From a checkpoint of a small transformer trained on Wikipedia.
Size: 11 layers, width 192, MLP 768 squared ReLU.
Architecture: RMSNorm before each block, rotary positions, untied embeddings, capped logits.
Training: a variant of Muon for these matrices, 389M tokens, 11863 steps.
Each number is 50 + 15 x the weight over its row's rms, rounded and kept within 0 to 99. Layers, rows and columns count from 0. The size before them is the row's rms in percent of the matrix's.

# layer 8 MLP down (transposed), 768x192, rms 0.0346, rows 333-405, columns 0-47
118:66 57 56 28 67 69 40 36 64 51 44 61 63 50 70 48 51 24 50 70 47 53 47 34 74 51 50 63 26 45 31 37 42 56 59 55 50 37 58 42 56 58 69 60 79 58 51 50
101:35 72 45 42 27 55 22 44 43 63 20 50 52 37 63 73 68 54 16 59 72 18 51 62 44 43 41 57 49 72 62 55 30 54 62 69 70 22 49 58 39 37 72 42 49 44 51 50
101:45 77 69 64 61 58 68 53 36 51 58 47 18 31 45 64 65 65 42 62 30 70 41 66 51 66 52 56 60 35 73 32 64 35 48 65 31 49 67 63 65 56 58 52 29 32 51 57
101:38 53 37 34 47 63 25 48 80 42 36 48 64 51 56 59 48 51 47 66 52 28 44 49 80 66 25 30 69 59 58 34 46 40 45 55 25 64 36 47 47 55 53 48 74 63 31 67
086:41 69 15 38 69 82 45 60 32 50 35 60 51 42 68 70 64 70 30 56 41 63 72 69 55 53 56 46 51 30 59 48 36 31 52 54 45 36 07 83 40 53 44 41 36 47 64 32
085:40 59 86 43 30 68 47 84 47 59 64 64 53 50 62 44 39 76 52 33 54 51 37 56 60 46 78 46 49 73 32 70 44 42 56 40 73 46 28 73 57 53 50 17 54 32 61 46
087:46 39 30 31 65 33 44 52 49 44 28 58 57 66 41 52 44 62 29 68 51 59 54 36 42 46 50 65 62 34 48 55 46 51 58 28 42 62 61 39 65 31 60 52 47 81 78 37
108:51 54 37 72 43 33 38 65 45 42 69 62 48 41 43 38 81 42 36 40 56 39 63 49 41 42 55 63 52 69 64 57 49 63 47 63 51 67 81 42 25 57 73 32 48 40 36 61
105:31 31 46 48 45 78 47 52 34 33 35 38 44 45 60 58 68 73 44 52 67 61 29 59 22 47 52 44 66 60 42 44 49 33 72 56 56 40 64 57 48 62 53 28 24 33 41 51
104:70 54 56 33 41 41 64 54 50 60 59 30 52 39 24 39 46 71 52 37 47 19 69 33 53 39 69 42 16 48 65 79 53 41 21 26 54 37 66 58 55 44 65 56 40 72 69 38
112:55 38 44 71 37 59 56 36 27 46 39 60 44 25 26 56 73 25 49 67 70 63 48 43 37 33 47 67 45 45 59 41 58 61 69 64 47 53 36 52 54 70 65 88 52 54 33 72
092:43 57 43 38 68 42 62 60 52 25 62 67 27 52 56 53 46 44 51 30 16 44 39 71 31 34 44 55 12 53 70 56 44 48 11 37 68 51 38 49 31 37 35 42 42 49 44 24
095:21 51 76 53 37 52 37 46 42 56 52 54 53 33 54 51 65 53 40 46 61 47 56 44 71 79 64 46 52 61 43 53 75 43 50 48 56 69 36 62 61 51 44 55 62 53 53 55
103:64 56 34 61 81 42 62 68 53 38 12 10 41 66 23 47 59 70 34 26 65 58 43 42 47 46 49 64 40 35 50 48 32 74 48 42 51 44 47 63 67 64 36 36 91 48 50 09
099:56 36 53 60 34 81 43 44 32 48 32 51 33 18 59 60 39 75 55 31 26 79 26 46 24 34 47 58 36 57 70 49 45 62 47 78 84 16 54 51 58 73 52 66 62 34 73 69
103:33 74 55 50 56 27 64 33 53 49 63 39 53 64 41 41 69 45 55 49 43 99 77 42 67 63 76 32 40 69 36 66 41 42 64 73 30 33 49 33 67 75 48 62 38 57 18 71
106:45 51 64 41 49 56 54 43 65 50 56 55 20 40 19 68 54 60 52 00 44 56 57 65 54 66 43 23 40 63 59 60 56 51 57 50 38 53 44 37 46 56 87 25 56 50 75 62
089:41 40 72 38 35 68 45 81 33 38 59 76 58 73 72 50 77 43 53 48 63 44 45 56 61 57 28 46 62 48 50 61 82 60 23 46 45 52 40 40 44 79 41 49 18 70 44 47
100:78 28 62 48 47 49 64 32 37 06 60 36 45 76 58 53 51 42 38 72 72 50 57 44 42 41 15 52 68 43 66 56 48 49 51 17 70 60 81 61 37 52 41 33 38 47 22 47
104:37 50 39 42 29 39 46 14 31 45 55 59 44 44 46 78 34 21 44 73 45 57 33 30 61 66 45 52 40 53 50 63 49 60 62 60 46 27 75 20 60 51 35 46 41 65 62 51
086:67 44 19 34 67 54 49 18 57 56 59 79 43 64 75 49 50 67 22 56 53 42 68 53 74 60 47 52 90 22 67 44 40 44 49 47 34 44 61 36 58 46 47 51 40 62 26 27
098:47 51 67 53 51 60 68 64 65 23 55 24 38 37 52 45 82 50 57 84 55 40 90 39 40 62 49 47 24 37 62 49 19 62 53 50 52 38 55 64 61 48 71 45 25 27 30 62
090:41 40 78 62 48 57 44 68 73 38 33 62 76 81 73 50 54 76 51 90 44 53 81 40 54 59 28 71 28 42 63 37 82 49 42 71 45 67 51 77 66 29 17 38 69 39 59 74
102:32 34 35 46 16 62 67 71 40 60 45 69 42 34 68 66 69 50 48 66 51 53 69 18 81 28 57 46 51 36 42 55 47 43 50 59 35 64 48 28 47 53 43 56 51 41 78 55
095:52 60 31 51 42 44 67 26 43 78 35 53 63 51 64 49 57 61 89 47 71 68 41 70 50 64 60 58 43 94 75 58 33 52 55 52 47 36 33 50 72 48 69 96 19 45 62 47
104:45 48 30 30 28 58 49 63 50 67 45 55 55 63 40 75 39 74 48 25 35 62 35 42 42 74 69 36 65 71 56 57 61 54 45 85 38 48 51 39 49 69 53 15 44 51 59 40
111:55 59 51 50 45 59 56 45 44 55 53 61 19 83 48 66 65 33 53 42 49 78 40 42 71 39 56 41 62 33 27 66 60 82 57 31 52 69 34 75 19 34 47 55 40 31 40 43
108:35 90 50 52 53 57 76 52 73 63 43 55 51 70 53 56 46 60 39 49 54 20 27 50 50 56 43 52 59 60 55 49 67 63 33 48 48 79 72 57 26 36 64 98 29 50 43 51
099:36 66 56 27 55 81 41 49 41 48 54 68 23 52 30 48 31 53 66 74 51 55 71 82 63 24 53 88 53 63 52 71 40 80 60 35 56 37 58 64 28 67 75 43 65 33 77 42
089:52 49 63 70 19 48 36 49 62 34 38 50 59 64 48 36 47 54 40 50 36 42 61 72 67 32 75 47 28 70 47 87 44 49 45 61 57 62 74 40 41 37 50 34 83 54 57 32
100:51 58 69 42 35 52 62 38 28 26 55 42 59 39 45 30 35 55 50 49 23 77 85 47 44 61 54 52 54 45 33 45 54 71 38 82 54 45 20 35 21 62 33 36 46 69 47 60
108:58 66 47 31 52 47 35 71 63 50 47 43 23 68 67 47 47 59 83 58 38 38 43 42 45 62 31 44 67 42 55 37 52 58 56 35 50 65 27 44 66 79 24 45 63 60 23 73
091:64 22 44 62 52 61 60 62 44 33 33 50 32 56 35 56 48 75 47 67 30 49 42 51 43 30 62 67 61 53 43 64 33 22 39 33 53 63 46 48 49 32 28 81 33 61 38 60
098:75 18 64 48 46 38 99 61 37 60 26 49 57 55 43 54 27 62 55 63 62 43 72 63 51 53 49 52 67 57 35 15 59 31 43 62 65 67 58 51 46 44 67 51 61 71 59 46
096:40 55 58 43 55 47 48 65 55 76 55 54 42 18 75 65 59 55 31 54 52 26 58 36 65 39 54 61 30 56 53 16 42 55 46 41 36 46 08 66 81 46 53 35 39 10 72 70
101:60 54 64 62 59 35 59 45 51 65 56 44 22 52 34 59 40 41 65 83 61 60 18 29 49 51 41 67 26 87 62 60 54 57 48 68 55 80 57 56 39 46 63 43 52 48 57 30
103:82 44 42 58 56 50 72 68 26 18 61 57 80 51 51 16 51 46 31 30 51 73 37 39 41 86 42 73 33 55 71 57 32 54 37 61 59 59 53 42 56 44 64 70 36 48 42 66
098:22 24 48 34 52 47 46 85 28 26 65 79 58 43 49 62 58 63 68 51 83 60 43 43 57 47 60 71 54 30 49 46 58 59 43 24 56 39 12 63 73 34 87 40 49 62 51 51
104:35 34 42 55 46 35 66 53 56 46 60 60 57 77 46 52 55 47 44 26 58 77 42 56 42 57 62 43 54 57 50 44 31 59 28 34 31 51 67 74 72 55 42 35 65 31 46 35
098:61 40 24 43 43 34 43 60 49 32 25 52 23 78 56 49 49 54 43 62 56 69 36 58 67 36 53 46 56 51 81 74 33 69 36 35 41 58 52 44 35 20 34 65 99 86 50 53
104:56 59 40 32 42 25 37 76 59 60 51 64 63 33 45 56 38 55 69 32 53 31 75 55 69 73 33 45 50 39 28 74 38 40 27 30 55 73 45 61 60 70 46 56 80 64 63 59
092:64 42 51 63 39 22 17 39 33 57 52 56 69 56 50 59 24 26 48 50 71 41 63 68 62 48 38 61 22 41 68 33 47 41 53 63 33 69 42 35 69 58 69 64 56 56 29 45
108:64 35 57 65 42 47 65 64 58 15 46 58 47 62 46 44 37 60 75 50 87 22 58 36 27 74 19 45 40 44 51 45 44 47 50 48 37 46 65 46 32 50 63 43 35 33 33 27
101:52 40 51 44 79 48 51 38 55 56 47 65 57 40 39 67 41 60 76 62 68 67 40 57 29 63 44 42 34 41 22 37 44 41 74 39 80 37 42 64 61 24 72 38 61 32 60 29
108:45 52 35 55 49 43 34 26 45 20 38 35 28 41 64 40 45 72 71 64 81 29 35 48 57 20 34 48 30 84 40 52 47 69 51 69 37 58 59 43 49 43 33 53 49 69 56 35
102:38 69 55 63 36 49 46 27 37 65 63 66 52 82 47 23 31 62 77 53 64 40 38 71 85 46 58 41 57 44 77 39 53 38 30 46 44 48 60 41 60 82 32 61 89 51 57 62
101:63 39 50 46 61 37 57 39 44 54 12 55 58 55 40 44 70 54 35 39 55 53 50 66 35 40 40 33 61 64 72 48 62 68 63 19 53 73 36 53 55 67 45 34 32 80 71 84
108:28 60 36 63 50 53 40 76 49 60 61 73 31 42 35 56 69 74 73 64 35 46 44 41 51 36 34 43 81 70 55 41 75 48 35 56 50 50 44 63 63 41 85 53 49 03 43 47
102:39 39 47 32 39 40 72 38 60 52 52 20 52 35 73 62 70 57 41 42 33 35 35 53 44 66 44 40 14 68 61 44 72 44 62 49 35 41 51 34 37 44 56 46 35 33 53 44
105:35 31 78 43 63 53 45 59 46 39 53 66 30 44 51 47 48 34 43 47 63 67 43 40 11 63 47 80 45 13 57 55 66 49 44 57 63 44 48 56 26 40 41 70 35 51 56 40
092:30 58 53 27 45 68 39 67 27 67 35 22 46 36 22 15 39 31 69 81 84 74 56 82 97 51 39 59 61 46 48 53 28 51 48 50 76 73 44 45 64 72 57 64 42 43 40 72
089:44 57 35 76 62 56 57 36 81 48 51 61 65 63 73 76 59 33 49 45 60 27 73 56 31 41 60 22 48 52 46 61 47 62 24 57 65 58 51 67 30 52 33 38 67 82 57 57
101:47 25 82 47 77 15 46 22 58 52 38 50 61 53 50 28 29 38 50 49 38 45 48 41 51 44 65 51 36 37 60 48 67 32 47 36 69 38 58 24 63 52 55 34 33 54 43 57
100:35 58 41 31 15 44 69 65 54 22 82 58 25 30 63 31 76 41 59 43 42 50 60 57 76 33 71 68 47 24 55 57 53 15 48 71 57 55 35 52 44 52 44 50 43 66 47 52
103:79 48 29 68 32 71 27 56 34 44 56 80 16 47 54 28 49 44 51 54 50 25 58 54 76 60 57 28 56 53 56 53 56 47 37 40 37 44 34 40 35 42 48 40 59 61 50 51
097:54 74 39 65 52 55 50 29 51 41 51 60 55 58 59 40 31 36 41 53 38 57 61 50 51 30 64 30 57 52 44 58 24 62 40 53 56 63 24 67 56 19 68 07 46 46 65 35
104:34 58 43 76 61 23 48 43 40 62 41 39 39 65 73 45 38 44 26 39 51 45 52 57 36 58 46 45 47 45 44 40 32 60 74 34 31 46 51 76 98 47 55 53 64 58 60 47
099:57 52 16 58 46 45 59 42 31 61 61 79 60 34 32 47 70 30 26 48 67 47 57 65 52 72 64 28 42 42 53 87 40 59 65 67 55 43 59 39 56 42 67 74 63 78 51 61
089:54 66 21 48 65 34 32 78 48 68 30 35 75 50 25 29 44 49 14 67 62 27 46 54 47 44 64 61 55 47 25 54 43 47 45 44 56 36 66 57 60 42 50 42 16 64 21 51
100:63 30 46 59 40 48 36 22 71 62 63 75 23 50 63 42 71 54 70 59 64 37 46 37 25 51 46 76 35 49 67 41 58 58 57 63 42 47 60 52 35 21 72 45 40 56 40 36
102:77 60 49 41 85 61 61 50 68 39 45 40 61 43 77 43 77 45 56 58 51 61 34 65 42 44 68 68 61 39 63 56 68 65 62 59 68 58 92 41 51 33 41 47 41 49 73 54
095:49 54 47 64 51 33 57 50 76 43 54 47 55 74 58 52 65 48 53 46 34 60 43 66 62 30 42 36 44 51 62 61 51 65 62 50 26 50 21 57 47 64 52 63 61 35 41 95
103:48 51 45 39 56 37 33 44 39 26 65 44 42 46 60 45 82 61 45 29 20 28 47 38 23 44 29 63 42 83 72 44 67 35 31 64 26 44 74 52 71 66 41 52 44 48 70 44
105:65 41 62 80 43 55 45 51 43 44 29 53 50 41 46 75 63 49 30 50 52 26 56 52 38 49 68 54 38 94 37 47 54 79 35 55 46 55 52 62 46 59 62 46 57 33 55 44
101:53 51 53 59 38 69 55 30 52 54 53 57 48 50 28 26 45 54 65 60 62 23 55 53 66 61 63 66 54 67 68 58 75 52 54 45 36 75 38 84 56 35 57 72 48 21 71 75
089:65 46 41 44 29 48 51 55 25 58 74 42 38 30 54 82 99 36 31 46 23 45 36 67 34 46 48 44 29 50 19 40 36 36 65 74 42 54 58 60 37 27 61 29 66 80 50 54
103:58 56 38 62 61 75 36 51 43 53 59 34 30 57 46 30 57 58 32 51 72 37 57 50 37 79 69 69 42 42 67 59 57 61 59 35 46 44 70 47 47 47 18 64 47 52 56 20
092:54 58 81 56 42 26 54 75 67 28 41 53 66 33 36 51 36 72 47 15 75 50 26 70 64 71 37 40 24 27 54 48 29 58 57 46 39 64 65 42 19 74 46 37 60 45 82 51
092:42 53 49 44 86 53 50 49 66 41 43 50 46 55 38 39 60 56 48 18 54 33 22 38 23 67 33 45 53 36 41 78 49 42 34 50 42 58 56 49 33 49 56 25 57 44 59 54
094:40 40 49 53 40 74 41 59 56 66 68 67 39 34 65 26 58 62 52 62 24 81 20 84 28 43 74 48 50 71 45 33 40 44 45 39 67 75 45 48 55 58 46 56 72 52 36 64
084:45 63 34 31 47 58 53 32 74 74 52 66 50 44 59 30 65 33 63 63 44 64 64 29 41 54 36 09 75 37 71 57 50 27 60 43 44 41 49 58 39 34 75 63 44 29 92 22
106:53 46 52 63 57 40 54 53 43 49 44 49 50 37 32 53 86 29 25 38 61 76 63 48 38 44 38 59 29 55 47 37 29 88 55 53 61 65 37 44 38 46 62 39 10 23 54 39
099:14 46 43 46 17 36 73 64 47 65 43 22 49 30 47 38 68 67 47 65 54 45 51 48 59 63 35 50 57 68 40 59 49 73 60 38 39 53 59 66 27 30 46 42 41 12 61 69
# layer 8 MLP up, 768x192, rms 0.137, rows 334-405, columns 0-47
097:66 58 52 63 37 26 48 39 77 63 45 33 62 47 38 35 59 48 52 43 16 50 58 59 32 49 50 64 51 46 54 55 25 21 19 38 20 61 58 37 29 28 40 40 61 37 40 69
094:44 54 69 43 52 60 53 38 35 33 48 38 24 71 31 45 65 65 46 34 49 44 67 83 37 51 38 37 26 39 69 44 72 46 49 45 10 64 36 55 56 50 63 64 92 54 41 26
104:43 45 28 28 30 48 47 71 07 61 41 61 58 68 56 51 35 25 25 39 27 66 39 74 53 37 43 18 57 49 67 53 58 47 45 43 53 30 53 44 47 34 53 69 43 64 41 26
088:64 50 54 66 45 71 66 62 63 60 51 47 69 76 53 62 56 66 58 39 57 56 74 43 60 59 72 61 47 55 71 41 66 51 75 75 57 72 57 65 21 41 44 62 55 61 19 58
089:36 13 23 45 52 39 47 64 42 50 46 57 60 64 53 46 48 61 94 25 44 37 59 51 52 67 58 66 75 23 55 61 22 51 25 73 68 83 47 38 67 37 29 42 43 69 21 53
088:60 84 33 83 43 64 44 47 65 42 55 46 47 44 59 63 34 43 47 43 59 71 36 46 53 53 68 45 74 37 61 47 71 52 45 68 88 48 41 25 34 47 70 32 54 73 30 71
094:34 40 80 63 45 39 26 66 50 45 50 70 76 59 74 42 64 52 49 70 41 60 76 58 50 61 65 41 39 28 68 38 57 60 62 75 39 66 47 44 54 68 47 49 43 52 44 60
095:41 22 64 65 35 63 48 42 48 36 30 68 44 45 38 48 50 47 72 49 59 31 44 64 54 35 79 62 51 27 42 60 43 45 93 67 45 43 29 56 18 33 37 61 64 70 49 61
100:72 43 35 67 59 29 35 70 28 61 39 38 60 67 72 63 42 50 61 66 35 59 61 62 33 40 53 50 36 45 74 46 48 30 48 73 64 61 63 55 18 55 39 41 48 48 52 54
103:67 42 54 56 29 51 54 51 41 24 37 33 44 51 70 42 91 66 26 51 41 38 54 60 32 30 55 46 32 39 56 65 20 07 60 56 47 42 57 17 38 44 55 49 30 41 32 47
089:27 66 47 42 58 50 38 71 45 84 59 48 53 41 69 52 57 65 55 50 48 34 34 24 15 49 57 43 46 40 48 56 67 43 76 67 56 58 52 49 30 54 42 50 26 51 62 41
090:69 41 36 45 52 46 45 74 62 48 36 24 46 55 56 57 74 43 42 28 47 48 64 68 43 42 26 60 38 37 44 47 37 24 62 66 40 58 62 72 36 42 46 55 71 57 48 53
092:15 70 58 71 39 38 51 19 34 50 70 71 52 22 52 46 36 44 65 72 50 40 58 55 69 60 26 32 51 51 53 32 60 23 44 58 67 69 42 60 41 44 33 51 34 52 58 74
101:38 62 68 45 71 69 57 57 41 80 41 31 52 48 61 53 55 44 28 45 41 59 18 67 51 58 56 47 27 48 66 37 41 59 54 61 36 56 41 71 42 41 76 20 74 25 43 30
106:27 67 34 74 23 37 62 24 75 29 30 33 23 54 43 45 94 48 23 51 65 34 34 58 73 57 36 54 10 31 60 30 48 38 45 39 48 43 40 69 26 72 41 40 59 46 61 65
109:61 40 48 45 66 70 42 55 48 53 49 50 45 51 48 23 52 65 37 86 45 39 73 37 39 50 24 43 61 29 33 43 55 53 75 56 48 34 76 49 30 46 47 62 65 43 56 46
091:55 59 53 70 57 34 47 63 52 41 60 58 54 46 53 47 34 45 37 62 40 52 55 60 19 22 49 64 22 67 49 34 61 38 52 52 27 57 63 55 60 33 24 38 55 42 36 55
107:39 56 68 42 57 32 43 43 85 53 30 66 26 25 63 42 43 36 46 37 53 63 83 62 60 71 58 27 48 67 48 63 58 52 25 68 50 43 34 38 61 22 64 37 66 52 55 36
105:57 66 20 08 56 55 45 63 15 65 51 48 44 55 31 30 42 10 28 56 28 27 56 58 42 81 47 54 72 57 56 46 76 66 46 67 29 73 48 48 45 61 34 51 86 58 26 61
091:36 42 41 33 85 43 88 45 31 32 74 24 52 40 43 54 43 53 62 51 39 42 73 21 39 36 51 61 47 39 46 40 32 66 74 47 40 22 75 77 40 49 51 71 51 33 69 48
108:57 35 34 48 25 39 24 66 46 41 21 33 65 45 33 37 64 43 32 16 18 70 42 48 29 46 60 45 55 45 20 56 34 96 51 62 49 46 50 47 30 64 66 48 48 50 68 48
087:37 53 57 40 40 53 47 84 51 81 49 15 30 50 62 32 86 54 54 58 29 42 79 20 36 70 39 35 72 38 64 59 15 43 26 58 58 44 50 59 14 31 73 69 54 47 64 65
105:24 50 74 65 42 48 41 59 34 57 63 55 46 54 73 58 33 82 81 19 58 40 71 58 32 63 51 45 45 59 83 30 59 47 35 74 47 50 55 62 60 76 43 56 37 51 47 67
093:49 24 75 57 52 54 42 70 37 60 48 76 23 41 47 59 61 54 58 27 45 50 55 61 38 55 50 48 55 57 54 31 49 56 55 37 59 36 64 56 70 30 56 61 27 56 65 38
105:60 29 54 52 51 47 49 68 43 40 31 32 46 55 38 53 60 36 71 49 52 48 72 67 43 77 34 45 38 45 58 56 77 52 78 29 79 41 48 72 31 60 51 43 65 46 26 70
105:67 73 41 18 29 65 49 50 41 44 57 58 59 38 77 97 75 54 44 35 41 70 47 52 48 57 46 50 56 50 28 56 45 55 06 68 50 74 41 53 51 27 49 60 58 64 41 49
102:53 20 68 72 45 32 50 55 42 56 32 71 47 81 58 66 13 34 50 57 42 62 70 55 19 42 47 62 63 49 46 58 50 41 54 27 67 43 35 31 65 54 53 61 55 59 78 51
099:68 50 49 67 68 71 49 42 46 52 54 55 57 50 53 64 02 57 51 58 64 53 22 44 25 55 59 42 36 57 47 56 62 23 44 38 39 51 58 29 53 43 53 47 54 67 53 38
095:67 55 39 68 40 48 66 73 63 39 54 59 70 72 52 68 48 45 40 57 71 55 66 39 59 42 36 43 83 53 58 39 65 66 68 55 42 53 46 34 71 24 60 16 11 26 42 48
096:60 54 53 55 30 54 53 31 51 56 49 54 33 62 40 39 59 51 27 41 43 27 67 52 44 78 62 37 48 93 63 38 70 48 49 42 50 37 51 39 63 41 36 45 51 69 52 53
106:69 36 17 50 53 45 37 36 40 54 40 83 43 66 47 62 56 50 65 43 22 58 54 70 37 61 49 64 63 29 18 33 76 66 48 42 36 44 37 41 44 28 47 43 35 64 27 59
086:49 63 40 43 65 26 41 52 68 56 50 40 53 59 40 52 26 66 76 41 52 21 42 67 58 62 34 50 54 28 57 61 35 58 64 68 54 44 41 35 51 62 62 73 34 54 65 50
099:40 53 55 66 51 45 36 49 54 39 41 58 56 46 54 25 52 46 51 50 36 38 53 69 69 39 33 71 48 52 55 84 25 41 42 48 87 29 61 63 32 17 53 28 38 42 49 61
095:56 35 50 70 57 65 36 71 78 47 44 35 58 42 54 55 52 57 39 29 28 18 27 42 36 47 38 53 48 70 70 34 64 48 49 66 52 78 50 63 45 46 80 54 49 62 52 07
098:34 44 54 52 99 44 31 45 66 40 55 39 58 59 43 25 45 35 26 54 47 48 35 33 30 21 33 60 33 43 76 23 38 32 53 33 44 59 55 63 37 42 75 33 42 51 42 58
106:42 55 39 64 62 24 58 48 51 40 47 61 32 50 33 61 51 28 49 65 65 31 65 53 48 50 52 52 58 39 60 66 71 24 38 51 26 63 74 33 53 41 59 26 49 33 41 40
095:25 33 30 48 68 00 48 38 47 64 19 40 40 52 73 61 62 53 32 57 80 46 60 39 58 45 38 55 46 31 36 51 80 43 47 40 39 50 43 37 59 35 71 47 78 58 40 84
090:65 35 48 53 65 40 32 57 33 59 55 40 59 16 60 58 50 60 54 80 29 44 50 50 45 49 27 95 62 38 39 36 78 27 67 55 45 57 55 72 48 31 69 59 50 52 30 40
090:43 67 71 39 48 52 60 57 45 64 72 83 69 71 60 61 53 49 35 39 27 61 42 56 48 60 47 34 52 58 35 61 26 44 46 83 40 44 50 62 75 50 53 53 73 43 70 58
099:51 36 81 58 45 47 45 50 63 61 51 56 58 38 37 58 54 51 60 56 46 69 48 64 75 79 62 46 77 59 53 64 62 19 57 27 46 59 59 44 27 56 65 42 19 59 30 45
092:54 44 54 61 53 53 61 61 63 26 44 42 28 68 63 31 35 48 55 44 55 49 79 55 61 35 55 50 64 71 41 59 19 67 40 26 61 71 45 46 61 34 60 45 66 45 31 55
102:54 47 41 20 51 38 54 55 33 33 60 38 73 35 68 45 48 34 56 42 35 43 61 33 44 55 54 53 75 63 61 21 47 41 60 40 73 49 74 42 55 66 52 56 40 53 34 37
097:66 55 31 56 51 54 57 18 36 33 54 49 60 61 37 46 42 63 48 57 48 30 75 51 10 83 29 46 55 60 66 61 66 46 68 52 24 27 73 51 65 42 39 38 56 89 72 24
106:48 51 42 53 45 55 50 44 54 61 74 62 36 50 64 72 65 47 77 78 40 32 64 58 39 59 31 39 43 47 68 26 69 42 36 29 39 45 45 47 76 50 48 29 47 60 38 85
100:74 53 33 56 42 34 67 36 29 62 47 30 69 66 53 61 66 49 52 54 70 37 53 36 33 87 23 43 44 60 53 17 20 34 51 38 50 39 61 39 46 24 63 54 42 41 66 18
108:15 44 59 48 67 23 60 51 28 38 26 70 55 58 41 57 74 38 34 18 72 39 89 46 67 71 29 56 34 19 48 53 26 45 30 66 36 63 36 59 50 67 31 49 51 33 72 69
102:63 42 58 59 48 58 55 45 44 34 67 47 75 86 60 44 49 62 60 57 51 67 70 64 64 39 36 28 52 49 62 06 77 51 47 52 43 50 35 59 56 31 60 45 75 60 42 65
111:60 46 60 41 38 42 49 66 60 59 58 54 75 82 44 54 42 26 49 23 36 61 28 53 57 69 65 48 14 49 62 34 71 37 47 56 30 50 80 33 54 61 20 47 45 36 37 49
110:45 54 31 53 57 55 83 57 58 70 39 28 45 44 33 36 75 37 55 45 15 45 39 41 55 40 39 75 47 58 59 36 41 65 53 67 43 36 69 48 67 45 42 42 52 36 60 31
094:24 43 58 44 68 48 57 80 62 56 63 49 61 32 92 69 49 49 32 58 44 46 50 53 33 58 33 43 60 94 49 66 52 37 58 45 68 70 36 71 63 49 73 28 57 54 41 56
092:47 59 56 61 41 45 51 56 38 07 44 71 76 39 45 34 64 43 49 57 74 45 71 49 38 43 69 30 52 49 46 66 85 52 53 34 55 67 56 70 40 25 78 39 25 30 61 15
107:58 35 31 55 27 38 21 40 48 61 59 45 65 62 79 46 51 41 45 57 57 43 46 47 35 42 60 54 60 36 30 44 55 16 61 62 23 19 48 53 27 41 39 51 59 38 50 47
107:57 36 53 45 70 45 48 38 64 21 41 67 58 48 69 35 65 51 81 43 30 47 71 27 42 39 35 39 50 49 77 41 43 21 38 23 41 37 50 56 48 31 49 43 55 18 38 61
099:52 70 95 30 54 06 38 72 60 76 57 41 37 55 41 47 48 33 37 49 88 54 45 40 36 52 55 48 43 57 38 54 44 67 29 50 54 47 25 15 43 43 46 28 48 65 40 24
105:41 51 51 61 83 33 77 33 48 23 50 44 47 57 35 47 52 53 71 52 47 43 73 42 56 55 51 63 57 45 30 26 45 31 61 61 53 42 23 35 39 42 61 15 72 55 60 38
104:31 24 55 42 40 36 44 64 64 79 52 34 63 37 47 48 56 97 42 55 40 17 71 75 43 72 34 52 27 53 51 45 43 37 63 57 43 05 42 41 51 99 32 62 28 47 21 43
101:58 22 28 57 61 46 55 55 37 50 59 42 25 58 60 74 50 60 26 25 50 63 40 49 27 41 34 44 66 37 66 35 42 48 52 28 36 59 41 45 52 27 47 28 37 49 42 46
095:58 64 68 43 11 51 56 26 66 32 54 34 37 85 50 45 32 16 40 42 44 52 70 77 13 35 28 54 69 49 15 62 73 38 56 32 46 68 79 45 60 38 50 53 29 68 41 26
094:77 35 47 54 49 49 72 34 46 40 56 43 80 35 57 60 73 73 62 07 53 67 42 93 34 58 53 55 51 64 60 47 43 27 72 64 63 38 50 54 45 58 44 45 37 23 45 62
105:53 56 36 47 88 33 55 35 67 57 33 50 36 54 45 61 66 49 48 77 36 19 42 44 33 45 40 41 66 76 33 46 63 77 34 59 32 60 40 56 44 64 30 61 33 54 28 40
094:36 67 50 46 67 45 38 54 58 40 42 11 38 48 73 43 58 41 52 33 58 63 37 63 75 61 80 52 63 55 65 54 80 60 30 61 37 33 45 63 30 51 51 81 31 28 46 69
102:54 66 47 59 55 93 36 42 45 20 49 67 42 59 74 52 28 39 67 60 30 69 43 30 28 64 57 49 71 38 45 51 67 62 46 27 54 43 72 26 48 61 55 43 37 51 32 80
102:59 37 38 61 33 60 69 28 69 75 54 54 41 67 69 53 73 57 66 44 67 45 51 61 43 46 40 38 37 48 49 56 42 35 50 79 51 71 40 59 08 39 38 22 66 44 48 45
100:85 66 42 75 38 50 37 58 53 47 63 55 74 39 77 26 57 58 39 59 46 27 66 28 69 59 11 29 36 88 62 46 36 29 45 68 54 48 47 56 32 68 12 58 48 48 55 56
087:44 51 75 53 66 73 62 49 74 53 35 63 36 79 56 48 37 38 69 47 42 32 52 40 85 59 16 62 85 39 31 35 78 49 55 22 76 66 58 29 40 78 53 57 25 57 41 45
103:44 16 62 83 47 51 35 48 65 61 60 68 37 31 36 55 26 35 68 56 58 64 27 83 49 75 82 65 34 61 32 34 62 30 74 51 46 62 47 64 40 66 42 41 43 71 40 30
089:53 59 19 82 73 46 45 31 52 63 52 40 36 65 61 55 61 52 54 50 35 22 74 39 25 42 69 85 57 57 50 44 60 49 38 61 60 62 48 61 60 53 67 48 51 65 36 64
081:58 70 51 60 55 26 42 64 77 48 43 72 46 43 24 52 63 39 34 70 10 83 55 86 48 51 22 67 76 40 62 68 36 70 80 47 25 47 52 55 40 42 54 56 62 76 19 56
092:71 76 58 84 57 50 62 69 56 46 66 57 54 42 39 58 63 71 51 94 49 33 67 65 65 51 40 49 25 44 32 56 44 40 63 69 41 31 49 43 51 36 53 60 52 42 33 43
089:55 40 46 78 64 38 52 57 66 43 68 36 28 57 59 56 38 40 47 44 50 42 71 81 43 69 52 41 45 59 32 74 50 48 62 78 58 45 41 61 35 28 49 99 74 70 74 29
114:62 70 78 53 50 36 55 30 45 45 58 52 44 51 57 37 58 27 52 31 55 86 59 62 42 69 40 51 38 67 74 39 44 28 55 70 52 49 49 31 58 47 29 43 43 30 29 52
101:44 62 61 53 63 45 50 42 33 29 43 70 64 62 68 86 49 39 43 71 55 35 42 36 45 49 58 54 68 62 26 59 84 39 37 46 32 44 51 67 64 28 53 47 61 49 49 68